Each number is 500 + 25 x the weight over the matrix's rms, rounded and kept within 0 to 999. Layers, rows and columns count from 0. Numbers have three digits each.

# layer 3 attention query, 1024x1024, rms 0.0231, rows 85-127, columns 768-895
539560494474465519497463494537482525477506518416582518499462501523508502496563463577464580508522448494537509529441489487484436516522478473482455531520517537482518614449479443501500539526559483531441495534533447470432494502522462489479407522503500455451526470494475479543534485455434447545468463482473446503506511542446483527507482525472554429487566488518466470540504570511450494523472
541545493486467553512489465549509521506526498498501485452441472475477482496539528498501541495474508471518508485457498480507471487517532455533424472482505535511517536444568448512491471466529455568468487468511497462472480488474459504511448503509515480475502454525489476466520481500524477549460478522503482469533476541521515522513458552443497521543595456519478476513470522513519464509543
444465466576524420505507593471507481475487486550540495540564505577525540462443450448518454488570477533529505570517523488513528532485502574487534519481561480559493507573443564493483548604490527479506570534465513503559470495509510462522492453513480526509545549494539523553489442510415510507583512460437506527501513393438448466477520439624472465496437552464509507498570507512462524465461
550551519508500542524454454506449544546528552447576530513483520481525458519545438540467465531489491528532498534516481450529480558602468458551572560497433524467479566499452405579518528525500531552463477516492480468477526524573527463481426516494570446469517457485504545551521555478449505462524472455488428473518524603473443553495451533479511449481541498509516456570472549562482499477485
531496485530547555513530423535488517495518560496516465479494483493484433486529492457513459528512529484527515476480525493531518565558512433529467507521479493533490497530522493506503484468511480524457507507484491473462537509494478480541481532527481548471484558493503484494529476514482496500539475539496521487547484524529563471477474531487472479508501491490475540469461502535510452532508
540510504507494486511545481508500548460527486497529488476502489484500458539501514483502454525505513492492524507468473497558482525514494494475505519510490490478486495490516515484506504481488513491501489489483502471513497532480485508528506486530507512487469524519510509508507503522530466469500474518495512483551525521525500545531499479506493492454506493513514553509472513534493448548489
505529509489497538510527480541524501522520498526480501485527471501498494471509443461519494476503490477510514502483499490522465519482502504529490507516513495510490481513500479495487480493485481550504469502542528488488489491492475480521472510512469512490504539491496498496489498528469485496469506515530543488513455513510461518490475478499488539517504510498456507509492499513503472531517
500440473502495560484460406504489517558511561504532456514457485521526508541495451497467473474445527491515523548509506458511535530597488483522487479552458531502496479524464459551508498504520505578447471507537475459486479488518467483549435507516552505432481497521449488467492461500493475474493501559501451496504509572483543470532496532460516486505522500514447502536460537529520495526487
518475465565479497464457492532520540425528534564481445510486455493536501473498478458579542481556510449521560526487517464505491548517572502477422516572502493544542480486497512518452402561493515529547574460484538482580544434514487449497465531519491546426517532498438483483492406571544494537511517499465539481474484501465494442528463509533481487526533526534509496465509523479499483506525
460502510522509486501465524487487460472511454533489504495500477526529490455490548478504493476508507517510521470503540505512443468499496510464452471504534472522529563443462521516545550457485481476464545502529557529501468448479481468490509467440509544481485505512512533509486489427439487511497489545492480519503498451486508455537517468519547471454494507474490497551530489489524540479488
512486486621460484487536496508530499515533479535530480543494446541503456493501451417488442469529522473522510553504521440507520611561531492534406496495479493518537516566496519492500470524487509572476525489448552505550519456453518432518500486506521512464506497461446540498503405528419541528537511502485526514451476466477475405506491498526503475496533564495473515513495465479517543458489
531488499501464565517437431564497512444511516473522453516418474506512429478510507521494517496497518450522579500461514499564448518519484465524437510561460536471578539447483473491465493498503461512490471526575501458469510496479453521502455533469487487473543480473470488503482479480542461476466464554501518491474495547523501510542477525447502504508540446518463480541502551538465487478486
486469531530467496486486504467480483491516525508483495515526504490518522505484462526505480491511520472496488490542463524527553481508490502504516451541441519516518476513478477473476479471497499528542475514527497512545498500502486508515528510502502479504521506454501508503481497516527558456471517513516534486461479526497509511505515504512455579493512523492502493507509480491503563458516
432430500495530515512514479468497461543517494488484523539500490511520502504476521538517504518488478545479496496541543506529537463522496543515568509503472501533483487495481513466557528518524525487474508538477503517479492513516528492498523493488529482479515492529508502505515518434508472495511486491504467529515516485490490535513546465509484488499405510482475504523535503488489526439510
545433459493517561529480421519458570503527567496521461534461529501497500509530522496452481548474539471507518473492510503484536555589501402525483482535468540468518495474476499530489487483527528514487461517581479493443550510542446483506509529524574457487491482537431483457525462502526465524487488548518546458538515566552532494519498564449510439487508503553471511528445541522511468468443
469509498493485477515480519483512481489501481466506525528511502491480514511481484525509494457505463519515463479538474521514505497506479518479531477539476506471493491485532484463505524456487503485497529476497490526507480509503503523494494463503487507496487486451511499501495493459497530469470502480494481513510498491459504494505512545483500516465471510472548461526515465453512511487527
539551489466495493509497534508498511473496479508500460507482474484462503495529490486495497516511483519469450528499495496519453473466493479508504511451543472518476513499523532506553518475483518504498491471491549460491500483481521500492470494495540452502447498471484519493520524456491472509515480488499455490523438456572502482519491479504469497480491492463519522493502490510536469496512
503503471521545505522514456480491495473505472506492472543512481472546476520505437444490454501502522526528512522476532484464475528520503548523536437456461488484455418470494531496557521447489560500514513511515570458557475523480531474582553502482523540509422504498479491520479486466479459477548457557470453497538556493558484461523560496493561549487428507526473535529459494510539479542450
478556482535545519527504479515501495462495444528502547459522450483498477493415502511557481504478478486561473500481486552564506432463473549526441457488561478511523526442516517529468510528571454468521549450432479467491453414455443437536445468554424493470514521528552488497486545507521492554490499516484440549498514442433541463434526503598458514569499485491463493499538485439494542530495
493503485470468453544476511512490488502458477554497509495538543543503531467486496472530513529556483513490493494509530503493495525476486500507471498505488481504520541486515494534484487478533467500486519501518517545477469478483488448498519484484479517484534509523485516474500518549438488501521472551514512528514515448496534482500511478534523473534536484519501505515532522500502507523510
473498494499496498510517505445481500547474470511497514536511514459496494519473480513471473512481540518459452535508497479517490495522473535531544477470481502513493468514527502456530485453501554494486498499510529504549500530511496516533508477533490502478480496473483535513526510486477480470521469474471470504535461474516482489490488455471516540479455521456538526483535460514511527497519
538529484491503497451482505511524475498518501501483493499507492500486517491488495510513476485483481482473478493524505489542521463444499514475515456474509476493453486510510491480542506482492526533525478515502483487472478486470495517531486489518470527479470493519535462504504481497503525488472521494488467487496507487511538487492500517494476536484467545443507489494496511504494481528489
503519564478524527600468442488506421481538475487509467477475519481527480492415513457528420587474532538544426486528558533528480552441514508484517489525423485537505519492511611480574561464517497464552460590481537473460509466461509468478576496511525497541535486449593503494468526484422518479525506497494475518517529421559542479457526476540488457443468537520497495533490446500573474490426
545452543440524546540448408547480507481479543513504450499476510485537493465506519465512477511470504495472522429519513537509455543498509472552498489528470528498496485449514539561505495486518467491455460521577511473463499515495508534509539599440534496522513499526490509496491515497538481492489497574524558467507505512575538499538521504448526518471505504535524494519506527529540483483491
474508511508492490456516555484532506470487440538451562496532497505484516496470491499547544436477506463459532478515466541520487435400492560531469468492514478524459445492500493489472479503491472456572505438475527539565476496471494548507512482513423497499498485528501488473486501500536530486518498481458479514493479458495467515475486464522507525534496464471545473457561474461455532527563
532512555501476504530453501482467447535498494460511459550429525509509506453510497550485517496508517499457534535541520452487518599502532461500492473492476522530547549504526509471555538506506505488468473565565486510441542540467466518455504513472530437524540454479478534509523478484419513502480521479489528506459483490537482515493506521432547513460533496516521431513506506501508519411464
477522522525465514511533488530477506523509488480508509519515503508512497500484474491463512489559490485471541507502495469496501586562467506532485492540527499525508488499522471496454458460495481516478488546515499498529510551458497529462526485506523506527525497496417547520470503532487503547502499493541539488484488517457447489519473500488531534542510522539501443527475494503487549467458
507505517519474521496459452479497506507491466524511540528504472491528487445535555542480499538494495548506499482512510568455465476551476500529529523467505488528490508425530458483513511480503482458470523481521522528469515532503489483497532527504510495515534458530514522492474575415498423502498476501458466531507539483490469499488521493494555494553494450499525517519462510476498518439540
461472434486559453481520493464494512510507515506468552499522521506483539526496552544501535515444531526467465489569508518467551421521468509494515469508496507478468494519509482492508466465460511502445479475506496550463439484521536505468461492512494529462432520525455505467512526484514495471526511518530450493543521524507512505510468528484500504516513468500517531512492525495510501503540
511516468550450462474499598493533544476479499565470514452546435515499541527528522442499531482482536470498505502500489486480511485505459480534450504444547474539502509534497468537473455523481487513545538422439534524562539421486501454443454486531501541456475536524473498473517493547561504495503527488502511532513458511490480486471426415540470468570571473471499511438544451483498542510589
540540533454508490520481557510553430453479456544534502446529516520544524480419541446569508507509477495491519425528515504560503550397536533523467533547470479539489566449523554555481485532544442435592455490443488469490496449465500506437475524472470532532576509519562487484490483558443551519488528419475516502508469405506516548452482436571490465468499542491508506450557481482488484529498
440479527498503425536476534452486487506451498542506474513508513513500528459535516534486517511520477579462464511571547509477507467530515525482540526454544509531485549512502509505534528482502522455463507522506475537453475517546516490499519487479502533539521523523530516486529516443486440485529469498491490483527530433494529477510553472503511478493469453481542520521508462509487466478501
544495463493537522501525462521482544497507528507517504470483489513518517479536473476489470490490492464524477505491521510493507533500516493510469499467508519521491476438502522520493497528508525515467482514504502469473527485467486486538515521500516491521506538537481487462520512494546471546499495527525507498517496530563481495521460512489487489521466482508469528484484531551512439532503
528458484531490490540486447479490521498480539504547500498456490554532507482544477470489521519505512532544511509492572481431516561572552502516495540501512516530486533494493545525521524525527488462450515512499510510510512484516462481495494530490580524485504508558448506478535464524440417527545490492496525509506500498523501489484484491491545478501460525534521501514509511506499498501520
461497525470477466526463550460515507484454472468460501471524506471482538520512492498502525492483498527475462494520472542471538457481482491462522479511533530485481512506516523476507496456493567501496533531508516548507481522503491526497532467500539493487472494482512495509519523499459482499522496489488500509506497438524471498478509456462508492482467508470562502475517462498486543479512
484483498556540444502557552466519529515489453509556513518577489509540554482504446496490490468531479510489495530517520493459497495481520583503554521420516480513481454473492534483517518570501552496508489506482494461554455553492545494517549443492503514567510504505527522518504500494448440483495466462410505520511544436434419520538537460579531547487430527472508511544554498509483535447482
493502505486470506509499485508501511496488503534533480538490538509492501467502524454496503515542453516506528473487504488496484508496505474521466511523507520466532535485505506510469448489484501505454489498517495534450454515507491488518508529527469483540516541463494497467502512535479485523554519575530529501526495492512542499523490510476501484518528507522531553530521497513487455524480
494493463457517500483500534508520507441484487520501488445524515486504537506457556433542522498485463472476508471473464471504553472442527502539472475504501476479481473458484561525488453537557465479538471431522496506521473456449480518522463510530476499487477538535444460490508454579554470516494524556509517483530470480511559511520481456536544538537499499481476552494547498492514486566519
527537489553524530500522478541521529461535443516479570420526465495483440494468582497549504479493500445530531466469516536571502530485537510513423497543538496537540537426504464505455435539542426466536494407445517483534530437442447489455473514533467524489532513552453499475499488502531497526474501479506530513451433490465462503473455510534473486567528489520493478479540475473472499508557
507473461492514465518569536474487496458483486469514526461533504473511534561512549507509525566466526497500437494475492459440549459467515492479502521503468464456450474470506546455529479433498493454538422474492503485469488473508528541493512517552447476520454508453472442482530540550522489458503507499501459492547509486509565578468504519531493554521465477489486585482460425497560459559500
481505514506502507516491521460507480511505513527487472521517507510518532496515482450539511479518507502476499502528491479488506571500501519535499484513470470499522476498539528550496479547490545529523509522501538458533490492484527507494555523478515524510520511462506535497498464553441504505546502485523537504512522513479449464533537470518562530501540515531489480520508496512470504484482
485566533422490510495445559501513457512442494530522504497520536494481555507444462484572474507465435514461466466523450542542471448453453546554563482448504496530450517494547542529517513513538513529531524559542507486485470522450494538485468532459495467501482506487592511506492546518470539522516542516548480533498470484487547482459538468572488577503507550471486439463536516502483531561479
523561519475481534488502503550511503510492526519477519464484505517467458524529517461508484473511476464538511485438468490522504525480502443505438452495543489535498534521511461519497467466528460570504507465501543534494501450482431493544417524502437516505465508544516472486498482527512580557488487523536519467479421532518539492484443495475477525531535476479483462471494496511521497576536
# layer 3 attention key, 1024x1024, rms 0.0187, rows 85-127, columns 768-895
514523492489531468500523525481516516497473492507526495461520505481503481524499494501540519495534492471545512513496503518503490512517498512525474526500481506481478462502517490532508496484495504493508490458510511517471475498506485508524510509532481511525482483502493482450521516492475483504493473509484498501512501503517505500492511462508506471519490512513502519512498496505489467471536
498492518508486517482496503511479466470486509512492513531482502480504544530512507486478485525543486519504492516535493466516508524497476506523474492526512481499531507508504517504497478504508513517487501496502498495468523491483493496513508492498527532504530501492463491513516478488514465551501476467469506474480478489542523509498479523492496506498481496498526480551476544495500512492502
518492541498495502463481498509509501499492512484498480527500506457521502520501520519477466489480474482540495502496517457462513496496465509494476474507517497477523533487524490501511505548506485498503473519482522478507539511537511506491523481520520504454520484480487509509474495472501507485485487473484476512529487541473499465505479546476514457507493478491502484452477539508476475515517
522520481480546503509504484461473479490517495499488494471498488509506482480500467499542466492516493507506495492505489499486498540471493517500522519458483537510491467506459522540474483478508489481513514523534460510477486470530500539539515502503494504471505535505461490491476518514510480533538557461525505537519521507576474475497514498514514486502485534462486498520505516488479501512521
460487483503489468513535499492525503468495498530502548535495517493496472507528499454520503483501494488445496495491521518470445494547553480521495493472479467522505470522509482496501476508473494524482505516508525501490502503490482477472485516501477513479494540507490512480484464526538449528470450493530490490517486493486535540531518460475494515485504519517494503502490519484520505507518
495518493473477497485502486504493503475470463521512517496510504512536492514480518512491518496513522478483489479504481498525466498524547490521510481561516457520465536492530425484506515512508499469514472475492499488518478526519491515491490483472461480552473509492522506508472513465507527511479498547545477473499514533482539512465499477493525484537505509495554509470517493524488513486506
490507468484466477499494494521480463449525477485494508545487529499481485495530508476479508489526523502479495537500521495468454498480533498512541508491500491526522490492491492519464464503510517509523487530485502504458489495491513501504477504511512470518519554472505498508500485485509494505521512485526504451478490496514487461508487480485506498500489475491512494503497496507491479488507
533541528516476503497485516512499522497515510510495479528479522478517533521485505520490503470507458507492486506502485494525528485501502556482492473542528478492470538495510479492518492547501470529542484484468527475506505479516503474507496458507499518522505483538486518503506520466516512499467479514477492471485501537471511498487501523480501490516469496516505506484505507488494497524521
516501500498452535497494529493469497509497512504490501505477515530462541508483522527509512511496458524505519516542506524513504466478438534504468451526520505500497498496481509515502478524522478503479470474499508483517524445513505506538512530501507517506505502512487486516481497493547517487491476491524497466432516528492512480498462511488465509485504455531508471545463521508491494501537
443511523493536476534502520519495518521490483533536511503517520536483516492477485506519481510512472472476469514504465476480462469467486472513497517546470471518467506508496478512518454497536522476534477479528539515490488479509454493507480508459493488521486476459524494494511483464514558464489526521484503476516553515530499514531488506501535478511517473493509534458535464494500506483487
534473569518502579479510457493523468489485529484477488455483501487520479525509499462526492480531477541527526498520510498505500502512548527480551487470515491511557515488479533484518496530478504509521515491511482492532510447515526528452499500546496515455521497521432506521509504509526482543501490473419491510475469544529500486417503570508502514494490502481508513498538491503489494490510
478496491488469448494534524490466501492510501477475494490496516535489489491505483466507500499484526506475520502502491468473478510451467492519502545494487500539500470488477511527517481463528520510513481468518492527463510492472504511511463497474466533513491512489480523488518508487482481486549494489526485492532533479517510505513538483519517496530497509504519503487510533483507462516469
502482529525539516467470520506551519532512490502512474517473522491509523492484545490510481520498536524543473536491485490478518485498511497512481547513521489519560529473497505551494508507505512506472523493463480485496526501477486522538508522486499506510498513484489485530519508487492471508485473521458485491471444495532486503473481501526508488466524455505530499533483533481478504490535
500483519523464490474492498479497535517539506491511482498484505530501504502497534476487504486491528514501501505518486469488523489491490501457484492516522545454537531516493506471475507482499490472507479536486528522491522472483487576517515522483471495497508517459513477552448505492515470432460528527497507485491495485478491485510507502479515506486472480481497521539495550489527510530517
491512521478497510495466534568520493466499493521508494532500531491495512492514529487508489511536465506470481503513521480502442475491529543504460515528482477468559515481558494498497501460499489498535473506475517492529477503497526532501518503474477492462504522518538512533497490488506497483453488496478490486465501529467470496496532505459501475496500493556525525484531502506484480540543
502524479490492507482501508511542521521506503500522487529516501508500529554492526527504472490473475472487467507504492500519522483474527468497478504498486453524500541515558470499499514552562446503543448493477523502510525521496471490484506470492494484486478486505538529493509529477508523480487516497480478501494510537434494445470505560471495467517504504485528513454490493501517496482504
555477515518520523503471478513473499504537521486523494498498466466558474501494489497471528487512531478504485471473499500463501471492533496513542460491524480511499517470522519484457509505475491494528497501489458474495495507463494496469497551471501484503502508482482517545499465503478536474511553493499524499505503536506498499500447495505501508503489528511477490494492517501502502504444
543480470498478513505488497460453503446529545512486519494524504529519520491517501491520506490499493525469503468505512498514497495507473493507512488504519496531476486490477508492487516499517479504492507469478455505480495518501533496513492509536499480501529494528534532497499540498488476530533496502562517448501490499524536518514470473503493492492506509473481472517505530514519546469468
450518504502498527509467518488507523510513491541470492485518536479477526492471457520537491500543494462500471502499512497505442485510498548507516503506499505512476506516500476471525495519501500505513484496510506476491473494523482465506474481469545515532503483507508508513511521497514479509507487516454521477510502486477511549532488507479508498491501527534507510448465470516469492508492
487534479467565480495530491469519494504480455490491512484521495460516487487522474489493486497493552469539557513468529487468478550521516501525499519453507508504489507525489500559520509507544528490494536478522484478484506510530499484490520479522543502503521510459492472459511519489500468564492520476516511534536509470570472543494549461533536480544506480505483531439439495491464493460497
488510512492514507510474511478497481466489471501520507481525473487491489503537449494506510510497475458488504472487502517522487527483491487470528491475473525489474447541535505470514500479482494513524475463457487524517469491542520541498504545465481474489482506493524506484481488500516476470505540508487474510564542511478515518513553484483498496476485496474534520475536458503500465502515
514493527491484530507487502529483504486545491475499489503425499543496512505508492498522523503495471529481476477495488509485459491494499543505541516506526485516547504504547472475489497505499462506515480534493491501535495515501536539464502489496490482492486495506456494538509506501493502492489468498471501485457485522477465500449531539470511478518506492509506511511554478495507504517524
501485454510499507483489488514501496484494468513485530505470523533520492492540518484471510481503473485461517504468464494476509491532554498478530477485522479481532515465511491473466521476505481519479519513498494481555461522484528502496473491492501467519489541495488507504477475528507484475472519505519497500487489524501490517501561494493525521483491484494492513496532481518512467482504
531516512490496533483495469513481470516467542507499493479504483487510507510496512489493492468476489517553552529509500535508519493486484521502470516469506494494456490482436504521497470516527501504533529478489468508490507517501550487514501473570506500484523456504491492484524520528488490509538502473503503504485495537507491503491482466527500475493499509525472460503479499523536498480474
479492474520516495518519516470521540520495460461544527550493493492510477482489507518529482507458525480514493484531549489472482480487480483497483513527479555499482450521503475503485490511439485508492502524492532522495504508540449551493495509473457491489508506516497481488429503528500471435465517499512481506534490490455545520524498490464511540504478499508533518503478516483502512527538
494524523515533486464467488516502532514458495490534493506500493448548515510513506515499506513505510489532496508490523471476518507513495526516487499541479509466523506491533473510511493531494515505523503468446527501479490506538484519494496494529514525512520487485515508493509487497496482460447466503480516511511535548463519504520547494487490504479486468540484524495478484514469500500516
507492539496519525523474518475512509504501449522494467497522524488518503489509490463511494490545467507515492521529489531519452475479447545493519519485492475466520493524530517503535487507496534491525499455468530526526515446568532563494525493504505501499504483520504480482513493487515476518475483510437461482511487506531540501469521520503459433468506468530565523495488502474511519517518
484527499474456480517512471435486514482485506551490453454540508536509488557503492486460496467494494457492510468522530502544542525457497518494503494510530547453463495508487471472524481478501462497523487503525487515493470488533515484550470482514491491534526465483499524499496522480490472522533500467556493550522498496461547534453492472495544451491494522465495484458511501502520497473500
491538523502517462503477515499483515489496490517524502506492476504484509499520486501542497514520513448501529465498516498477457528497506507497474494508511478473467461514544481498504500484519508497520496468461505487503465513520516541515485529485488471503488498503523523485508511507519442499499504507531529471534541522495469516492526486486497495515464509521536493492537479494463500506500
513512480467502498525506478475508483484495504505490527505499513535504507460519480513531507528549500529498508513493512507479471477525468466522501508496525526478497483496470535500504512492502536492486539495497506497492508478511525497529502512491525495481488534489485486494491487522525507544482478499540506509479491448550491508514516508518508548519507471476486536522488479527511528447511
507471492522527517482507505451477507525496511471491500506484517490498493473498502491533512512473468515512502495522508517477455457499484529490547464486486521501487445515476537501502495487475512492509517476465525529511506485482480548476526503504502483478510483478493500506470501521502530472512514485517512480508481515521543514504497505510491521492519493491509482533489508486503511495514
516514500499497495464507452498468546530489474465503492468498465480553466477492505516507509476488553482565488504490469495461542521480487484495520539550519532485481519516533519480524516512485488463549523478471496496483506473528526519534493492522491529496484480460472501500508517468529500483511493511505503469537511510489485488483471488504479506526484527502503511455475511511467505477481
486453484501498544491482496495505448466480530510469485511487545548511488493484511458494517483518498522517488507512510526491488454490536538499475516475489478489524481477522508491466521515514478473481499526499508503502500474498558483490520510491538487515487491538529489525463469496503466542493455487500508458450507551463488525508501456537503507470477521524482503478527487480513530511500
515534475471488528464498479453486480494520531488474483472532514509534524527507489517479518466479476507515525483521497508521497503510506533500507478477518508511453499477484527474484515508500473504493508501501481500486484477518529501469536467500510520500502477493515501487461494492537505569515507478519465484495525519486495457515492518490491514504498508494474485466503507495520497481457
506474472495534516487487453523512496473460526480534534511522505529552500495504546512527485503506465495490499488521497503477493484508558440533504494509475487506513515503536528441504469534504455517471504523526556500495464485490505494526506536493494498477508510526463472498499473534530507508487502494490491508514502482484496479520514497487478516516475519504505543496470482521480513470502
539514498517487553471478485498497508504518505505498502494494478481525536509503491528466502526516478491497492514504477525509544491523504541472477454469522511472486495490471504496500489533511492545514516468463477451533490482528550505506514502493509461495498523508502510476493522469501460561486528493503522501476496513519502490525492479502480505498489499503500486515483446512495493472495
495482476490531495506545489470491470486471510505506493491532502477485523498505475484524488502485514473523518496494500495510552511472512498528498517506502473550517496487495487530483504503503535501479500493521505481495513493471488487494488501499510497504523511490494531494547539506465491563524526445528499516516505497529525498440476536544528486537514491478479503463492537520515487486467
542478508518554493499500501526504507504515533511480480508491485466503488535502510517467515479494515507523523459521478545495519524518499505516554479478489479563495522516467551502476503521491505534474531476534453471519526501462508484442506526518505488487475459535475499468499517503469539542527519474428520523495479494518494491490498522529494517504508522463461490508495492480518512489465
475492501523508502479523531509511537528508484504485487502488495451489441489492495476524470496475526472489479463484482505453476495554551484496504517498506478511522508502560519530498517509456518481521503464505519506529494523482508539440544514501470501490477493479524504469464502513492473480498513517483476492545464519491502503481547493482505501501484502483537518459494511503481508504508
506504522519512510480491460488473482495478479511505510483503511468506499505497521476455496479513515503548527503478498504514553539500519466523536502524508477509532545496479560483488501500485490514501517514528528489510504491482479480497494506507528518498478509504488522514512472503508505553511521494463500535472479470533487489481475524522491508522471517481477508515541476494467517473480
479481501517504462473514494488514510475500488511491491527503506515546541512529533521469497496496524519521529508487477505511528464553505461505490526526515519507504516496463501522506493515509482486436551513499506501473510485491446439507473466527507477521536493502483540509474502507500494532479455474544499518511479479531492490509534463534532517494506467491446487499431516516526504475496
528489474491528523465481470510508475478503529507482494500507509495497502518540533479464477480517515526549523515492518491469501488493498500506518489476522487523516508475491523496476521527516509499482526513478522502491507508479559512515509509550502501494525514497498524517489544511495476529512480481523481511514473521511501447453501490493525488509486511498460489492467550493509487500531
489475487513489515562521528470525472512484496521498535510493501507467465508498475491488503519484478509465483518506473544505485500520509492486579496493480499511506499513464507504486475489462502491460525530587486520524511493502472518450518506494502490521471518510466476497475458527518573472483516480489483498497497473556555522472534515473510483461515484466501492543535488531526515485511
# layer 3 attention value, 1024x1024, rms 0.0193, rows 64-75, columns 768-895
544514533553507518490529501497523483498511530510502493498487511515499475509510449508510483501473530516500486517500469504489485492541520486509521496506479513499514495487500514495502494505488500503492509490478474510488503504501496491497475483490487522517506503495483482493492484477497479500520473500517485499474501499480501489486474514482500527481467509536468542511502470480480509454484
499523502536527493491487490483505487507518490496519507502495494489442481500486501526496518489463503498512475506485505496500514499480494517490497492508493512465472512498523502487512506489475500520509491484491511490507506493471488517476505465497472499481485516513493516486518509503526471521512495525511503499478516480476506495494486522493493485500520512521518504500470494494520513507534
472508507508515515479546527514493519492490519516499473513491518502507503513464523499527504501485495510532485476507484499484483499493484497508526518493501488496507511493501488493514496484518507500477510500515504479534518473516465522476516479493495477489485482504523495517477501559499511495489504496495499500503495500463495476507490502443486487481523500508511513510481496497527495516515
505512504480480497484496496526495493495509502505502511513497528524475491493480532516500498482493522539532502501501505490459528477480521501504508504519507504516515499533460511470478493515502510496475506473505471532473478477514532502487487491486490485471507527479504497498512512519492540481488487530498461486507483495518489529473475487510491501487478510490485482508492451513511502511480
517523498469484503497526494511502470475495519478501490521498490509504496501487491523511476564479493509529469487494466474530507503490505464520525492495484504487482491494502495473500533509496492506550511508490545501496470466509488508477495537494495514492534494501510467520515503501519497519500497509492490477522547490499512486484495480495487499480481510481500490479543507497504502513514
527473510491491486495555494533496503503495504523497490535480481515481516513480533491486473512533459524512463489480511490494505547488494473490487486510494499535503518510509508471483471490516497531500466519487511495520520503525500485460495499507513517519486494510488517497464512546528493489527498499526503499510499520509452508510501500480486496508487516493503492525503489529492483549498
513520502492529493481522499508496504502486518484478499476500499481527500520536484493472514511489472527493492483517500507506513507484484537534506487526479487478514491467476496488509510486464495490513508507518517508488489505512515523518475501489506516493514506503502499473499513498501527510511537469476505479524496501487533546512535504496471512505526495523484511547495521484494515477482
502487509512481494496518465512500470513497473484477499534485525496469520519523500491490506486490481499480493498484476477494510513473474528492495471489520547491489517524518508501521495537494523542501491482517498512494529492514489495483489469510500531502490524516505497475476516492499471535492481519510474506491497480473463476510537521500530495499513470501532445499473504501499514506507
531498504517450507466493514496503470490516525501541515495517500513480483514472526502497509513452455522511490520480490550484501500504511472472466478495492498507496503507493501489503501495524497499517467499484490488487497481511462511491498475487506505457493500498475503494500544506482498472474526496481533507473481506513544539489482515470507483469501512506513483511462492498491501483514
482479489517495512519537474498489513494477523479496506527522494502498499488506513511459538484520486526482491515520492497489511488487526515467509515498482513470511488492509496487494511493477490528504517489497449496476500536487549483504519495486514497487481502498500547490525521492491489497542515485466467496507499507530523513516525497537481488513542509474501487511453489480511472492497
515557483505520516537488469491505521536483552475520532477479493486536491513493509491497520491508500503490486512526496498533487482501512524508497482498476508503509482492499512502488505472509490490489496491481465498508479509493563493494513509498494498517469500479544506491506513510496483481505510470503451503520520510504517514512487463515498518514497465535481505492504488507501467475497
469474487462514510461485509510519495490474484500515508506515523519494531483505514498512495470470498504543531485501500551460531514461488509474488502505507505489480493474495514492485524509501487498516505472487486487488473481502491475523507539508509499494540541526486463475524506494497505505496486498519500501469520523493478505478497503494518482524493463509516484512498520503480508520494
# layer 3 attention output (transposed), 1024x1024, rms 0.0177, rows 64-74, columns 768-895
493522479469533472503505512527465512504462483509495508502490507483521504517492524479530497512492442486490511505481511480522484499508483499504463514487499499489482497519497500499497482513515500482514510513515527508505508474493494472473511478484499498492478521521464496495515477503504513509479514520465486511505501500480485481517524516512517480509489499495501499509503504535508505499497
511508455486493514494497502511492498515475503489478505499482511500539496528525534507528506517514493492506506496487518506506438508522491522506500485510520484513507530510496504523475513515483498499500507528509559501485496495514530506493516502483500462513504496482481516486513499521468497461497501527494496524520484493503457493499519524492525471508524490482496493506501493504488499472518
497494501519472496507496500501512498508476513513524517531498505508523506494508488487505487494522516487466513485478499531509497552514487512486484485497481490500518512490485503487494511482467503481470498495501501468484495511482546477507499500503480489510504488506491517479487486523487482524541509517500480500539493501506499499497532516519547465490512497515492508493484491506485507488479
507480457500506493523505503490489510511502507513492491482495490490508495502486500484506520526490514487477492499499513495524474524482475507535476514505514527495469490513487507513540512518486498512490507508514519481501498493484519495504507504493490499514512484515508508485479488511491495502495484506515525526521484528505501513511532503492527502510505508502488519514484513476479486503483
471489526515496500477492526475517501493491503501502496505493506494518499533502497489500493483513504474473475503484508512474503510501496505511481512505506492516489507501497499494498478495483499513477482508507498496506524503490517449516484510508497524501467498503495517491486509493488461507517485490513490496493497514495515489531516500527536499500523498511500499504479528481486478491476
490550515501494509495520497473507491483500493497501506491498507490501500456528478519506504500474530501487487483536505501499502484497498515517523519517502509496457518500521481490522515506480527471479502511486511485477502506473517485496518492501488466471522507498493477503493480496511510495478510491504497508514486506474505477475518519466494516493513488506503499486468517459512512488502
499455489498500492523479506509516499495479488505523478491522488523483496518486482501521496528526516510486509502511479515512498509482510486504482510467497485500488492511504489497504467496505471496508503483492486476514518497484475492500493513501491516497473516490490488513488476518511487497524470518508502488494501471530495518522494490493497502491460500486528499511522491498527474509504
483531475480510482506502520542495486488477488498508513490497534519487498439523497495515494499493487505481502483528525515525444462487512508483487523451495485511558500495500503510490527489505506488500508492517527501483494501509497498499509493505460487494498510498477503521506497497473522475483507494460489508501490475493540515487498502514491488501498491518491522517511493493511483479514
492504480516512491494516508513489503494485489501482483558497493483509505489533503493483486503498514495513512495500528487510464521527469531508510502494508470493517498521496495509503496468480515496471530519488512489495516491489526494494493504481503485510489475496495496508502465516488502489516507531477424524545487493490459489490492546518531480521495487492509498500496515501501503512479
500523468466505486491500508494520503500522484497501499487523517492488504494492510503515513487484522499494504498517495483510487468481507487494494481493497534506475503515496522518498485492537513480512502504492536525514486506532498535495498502509501479501506501516486476526485494502502508452479499499527524523480512503467501491487491510493498492529506518505491504507543509498492492514487
514502516479514513492486512481494492489500500492508484480543513520466484504473473514528495507497505499520470505503491492471519467458487463529497463516497537479491512517517513510476488495493493516508496492476504502524480509515515513527468509513506470502515487503493480530480495519518512502498505494497526510484479505493501479498501484473489501498479527503499502542519497470495495499500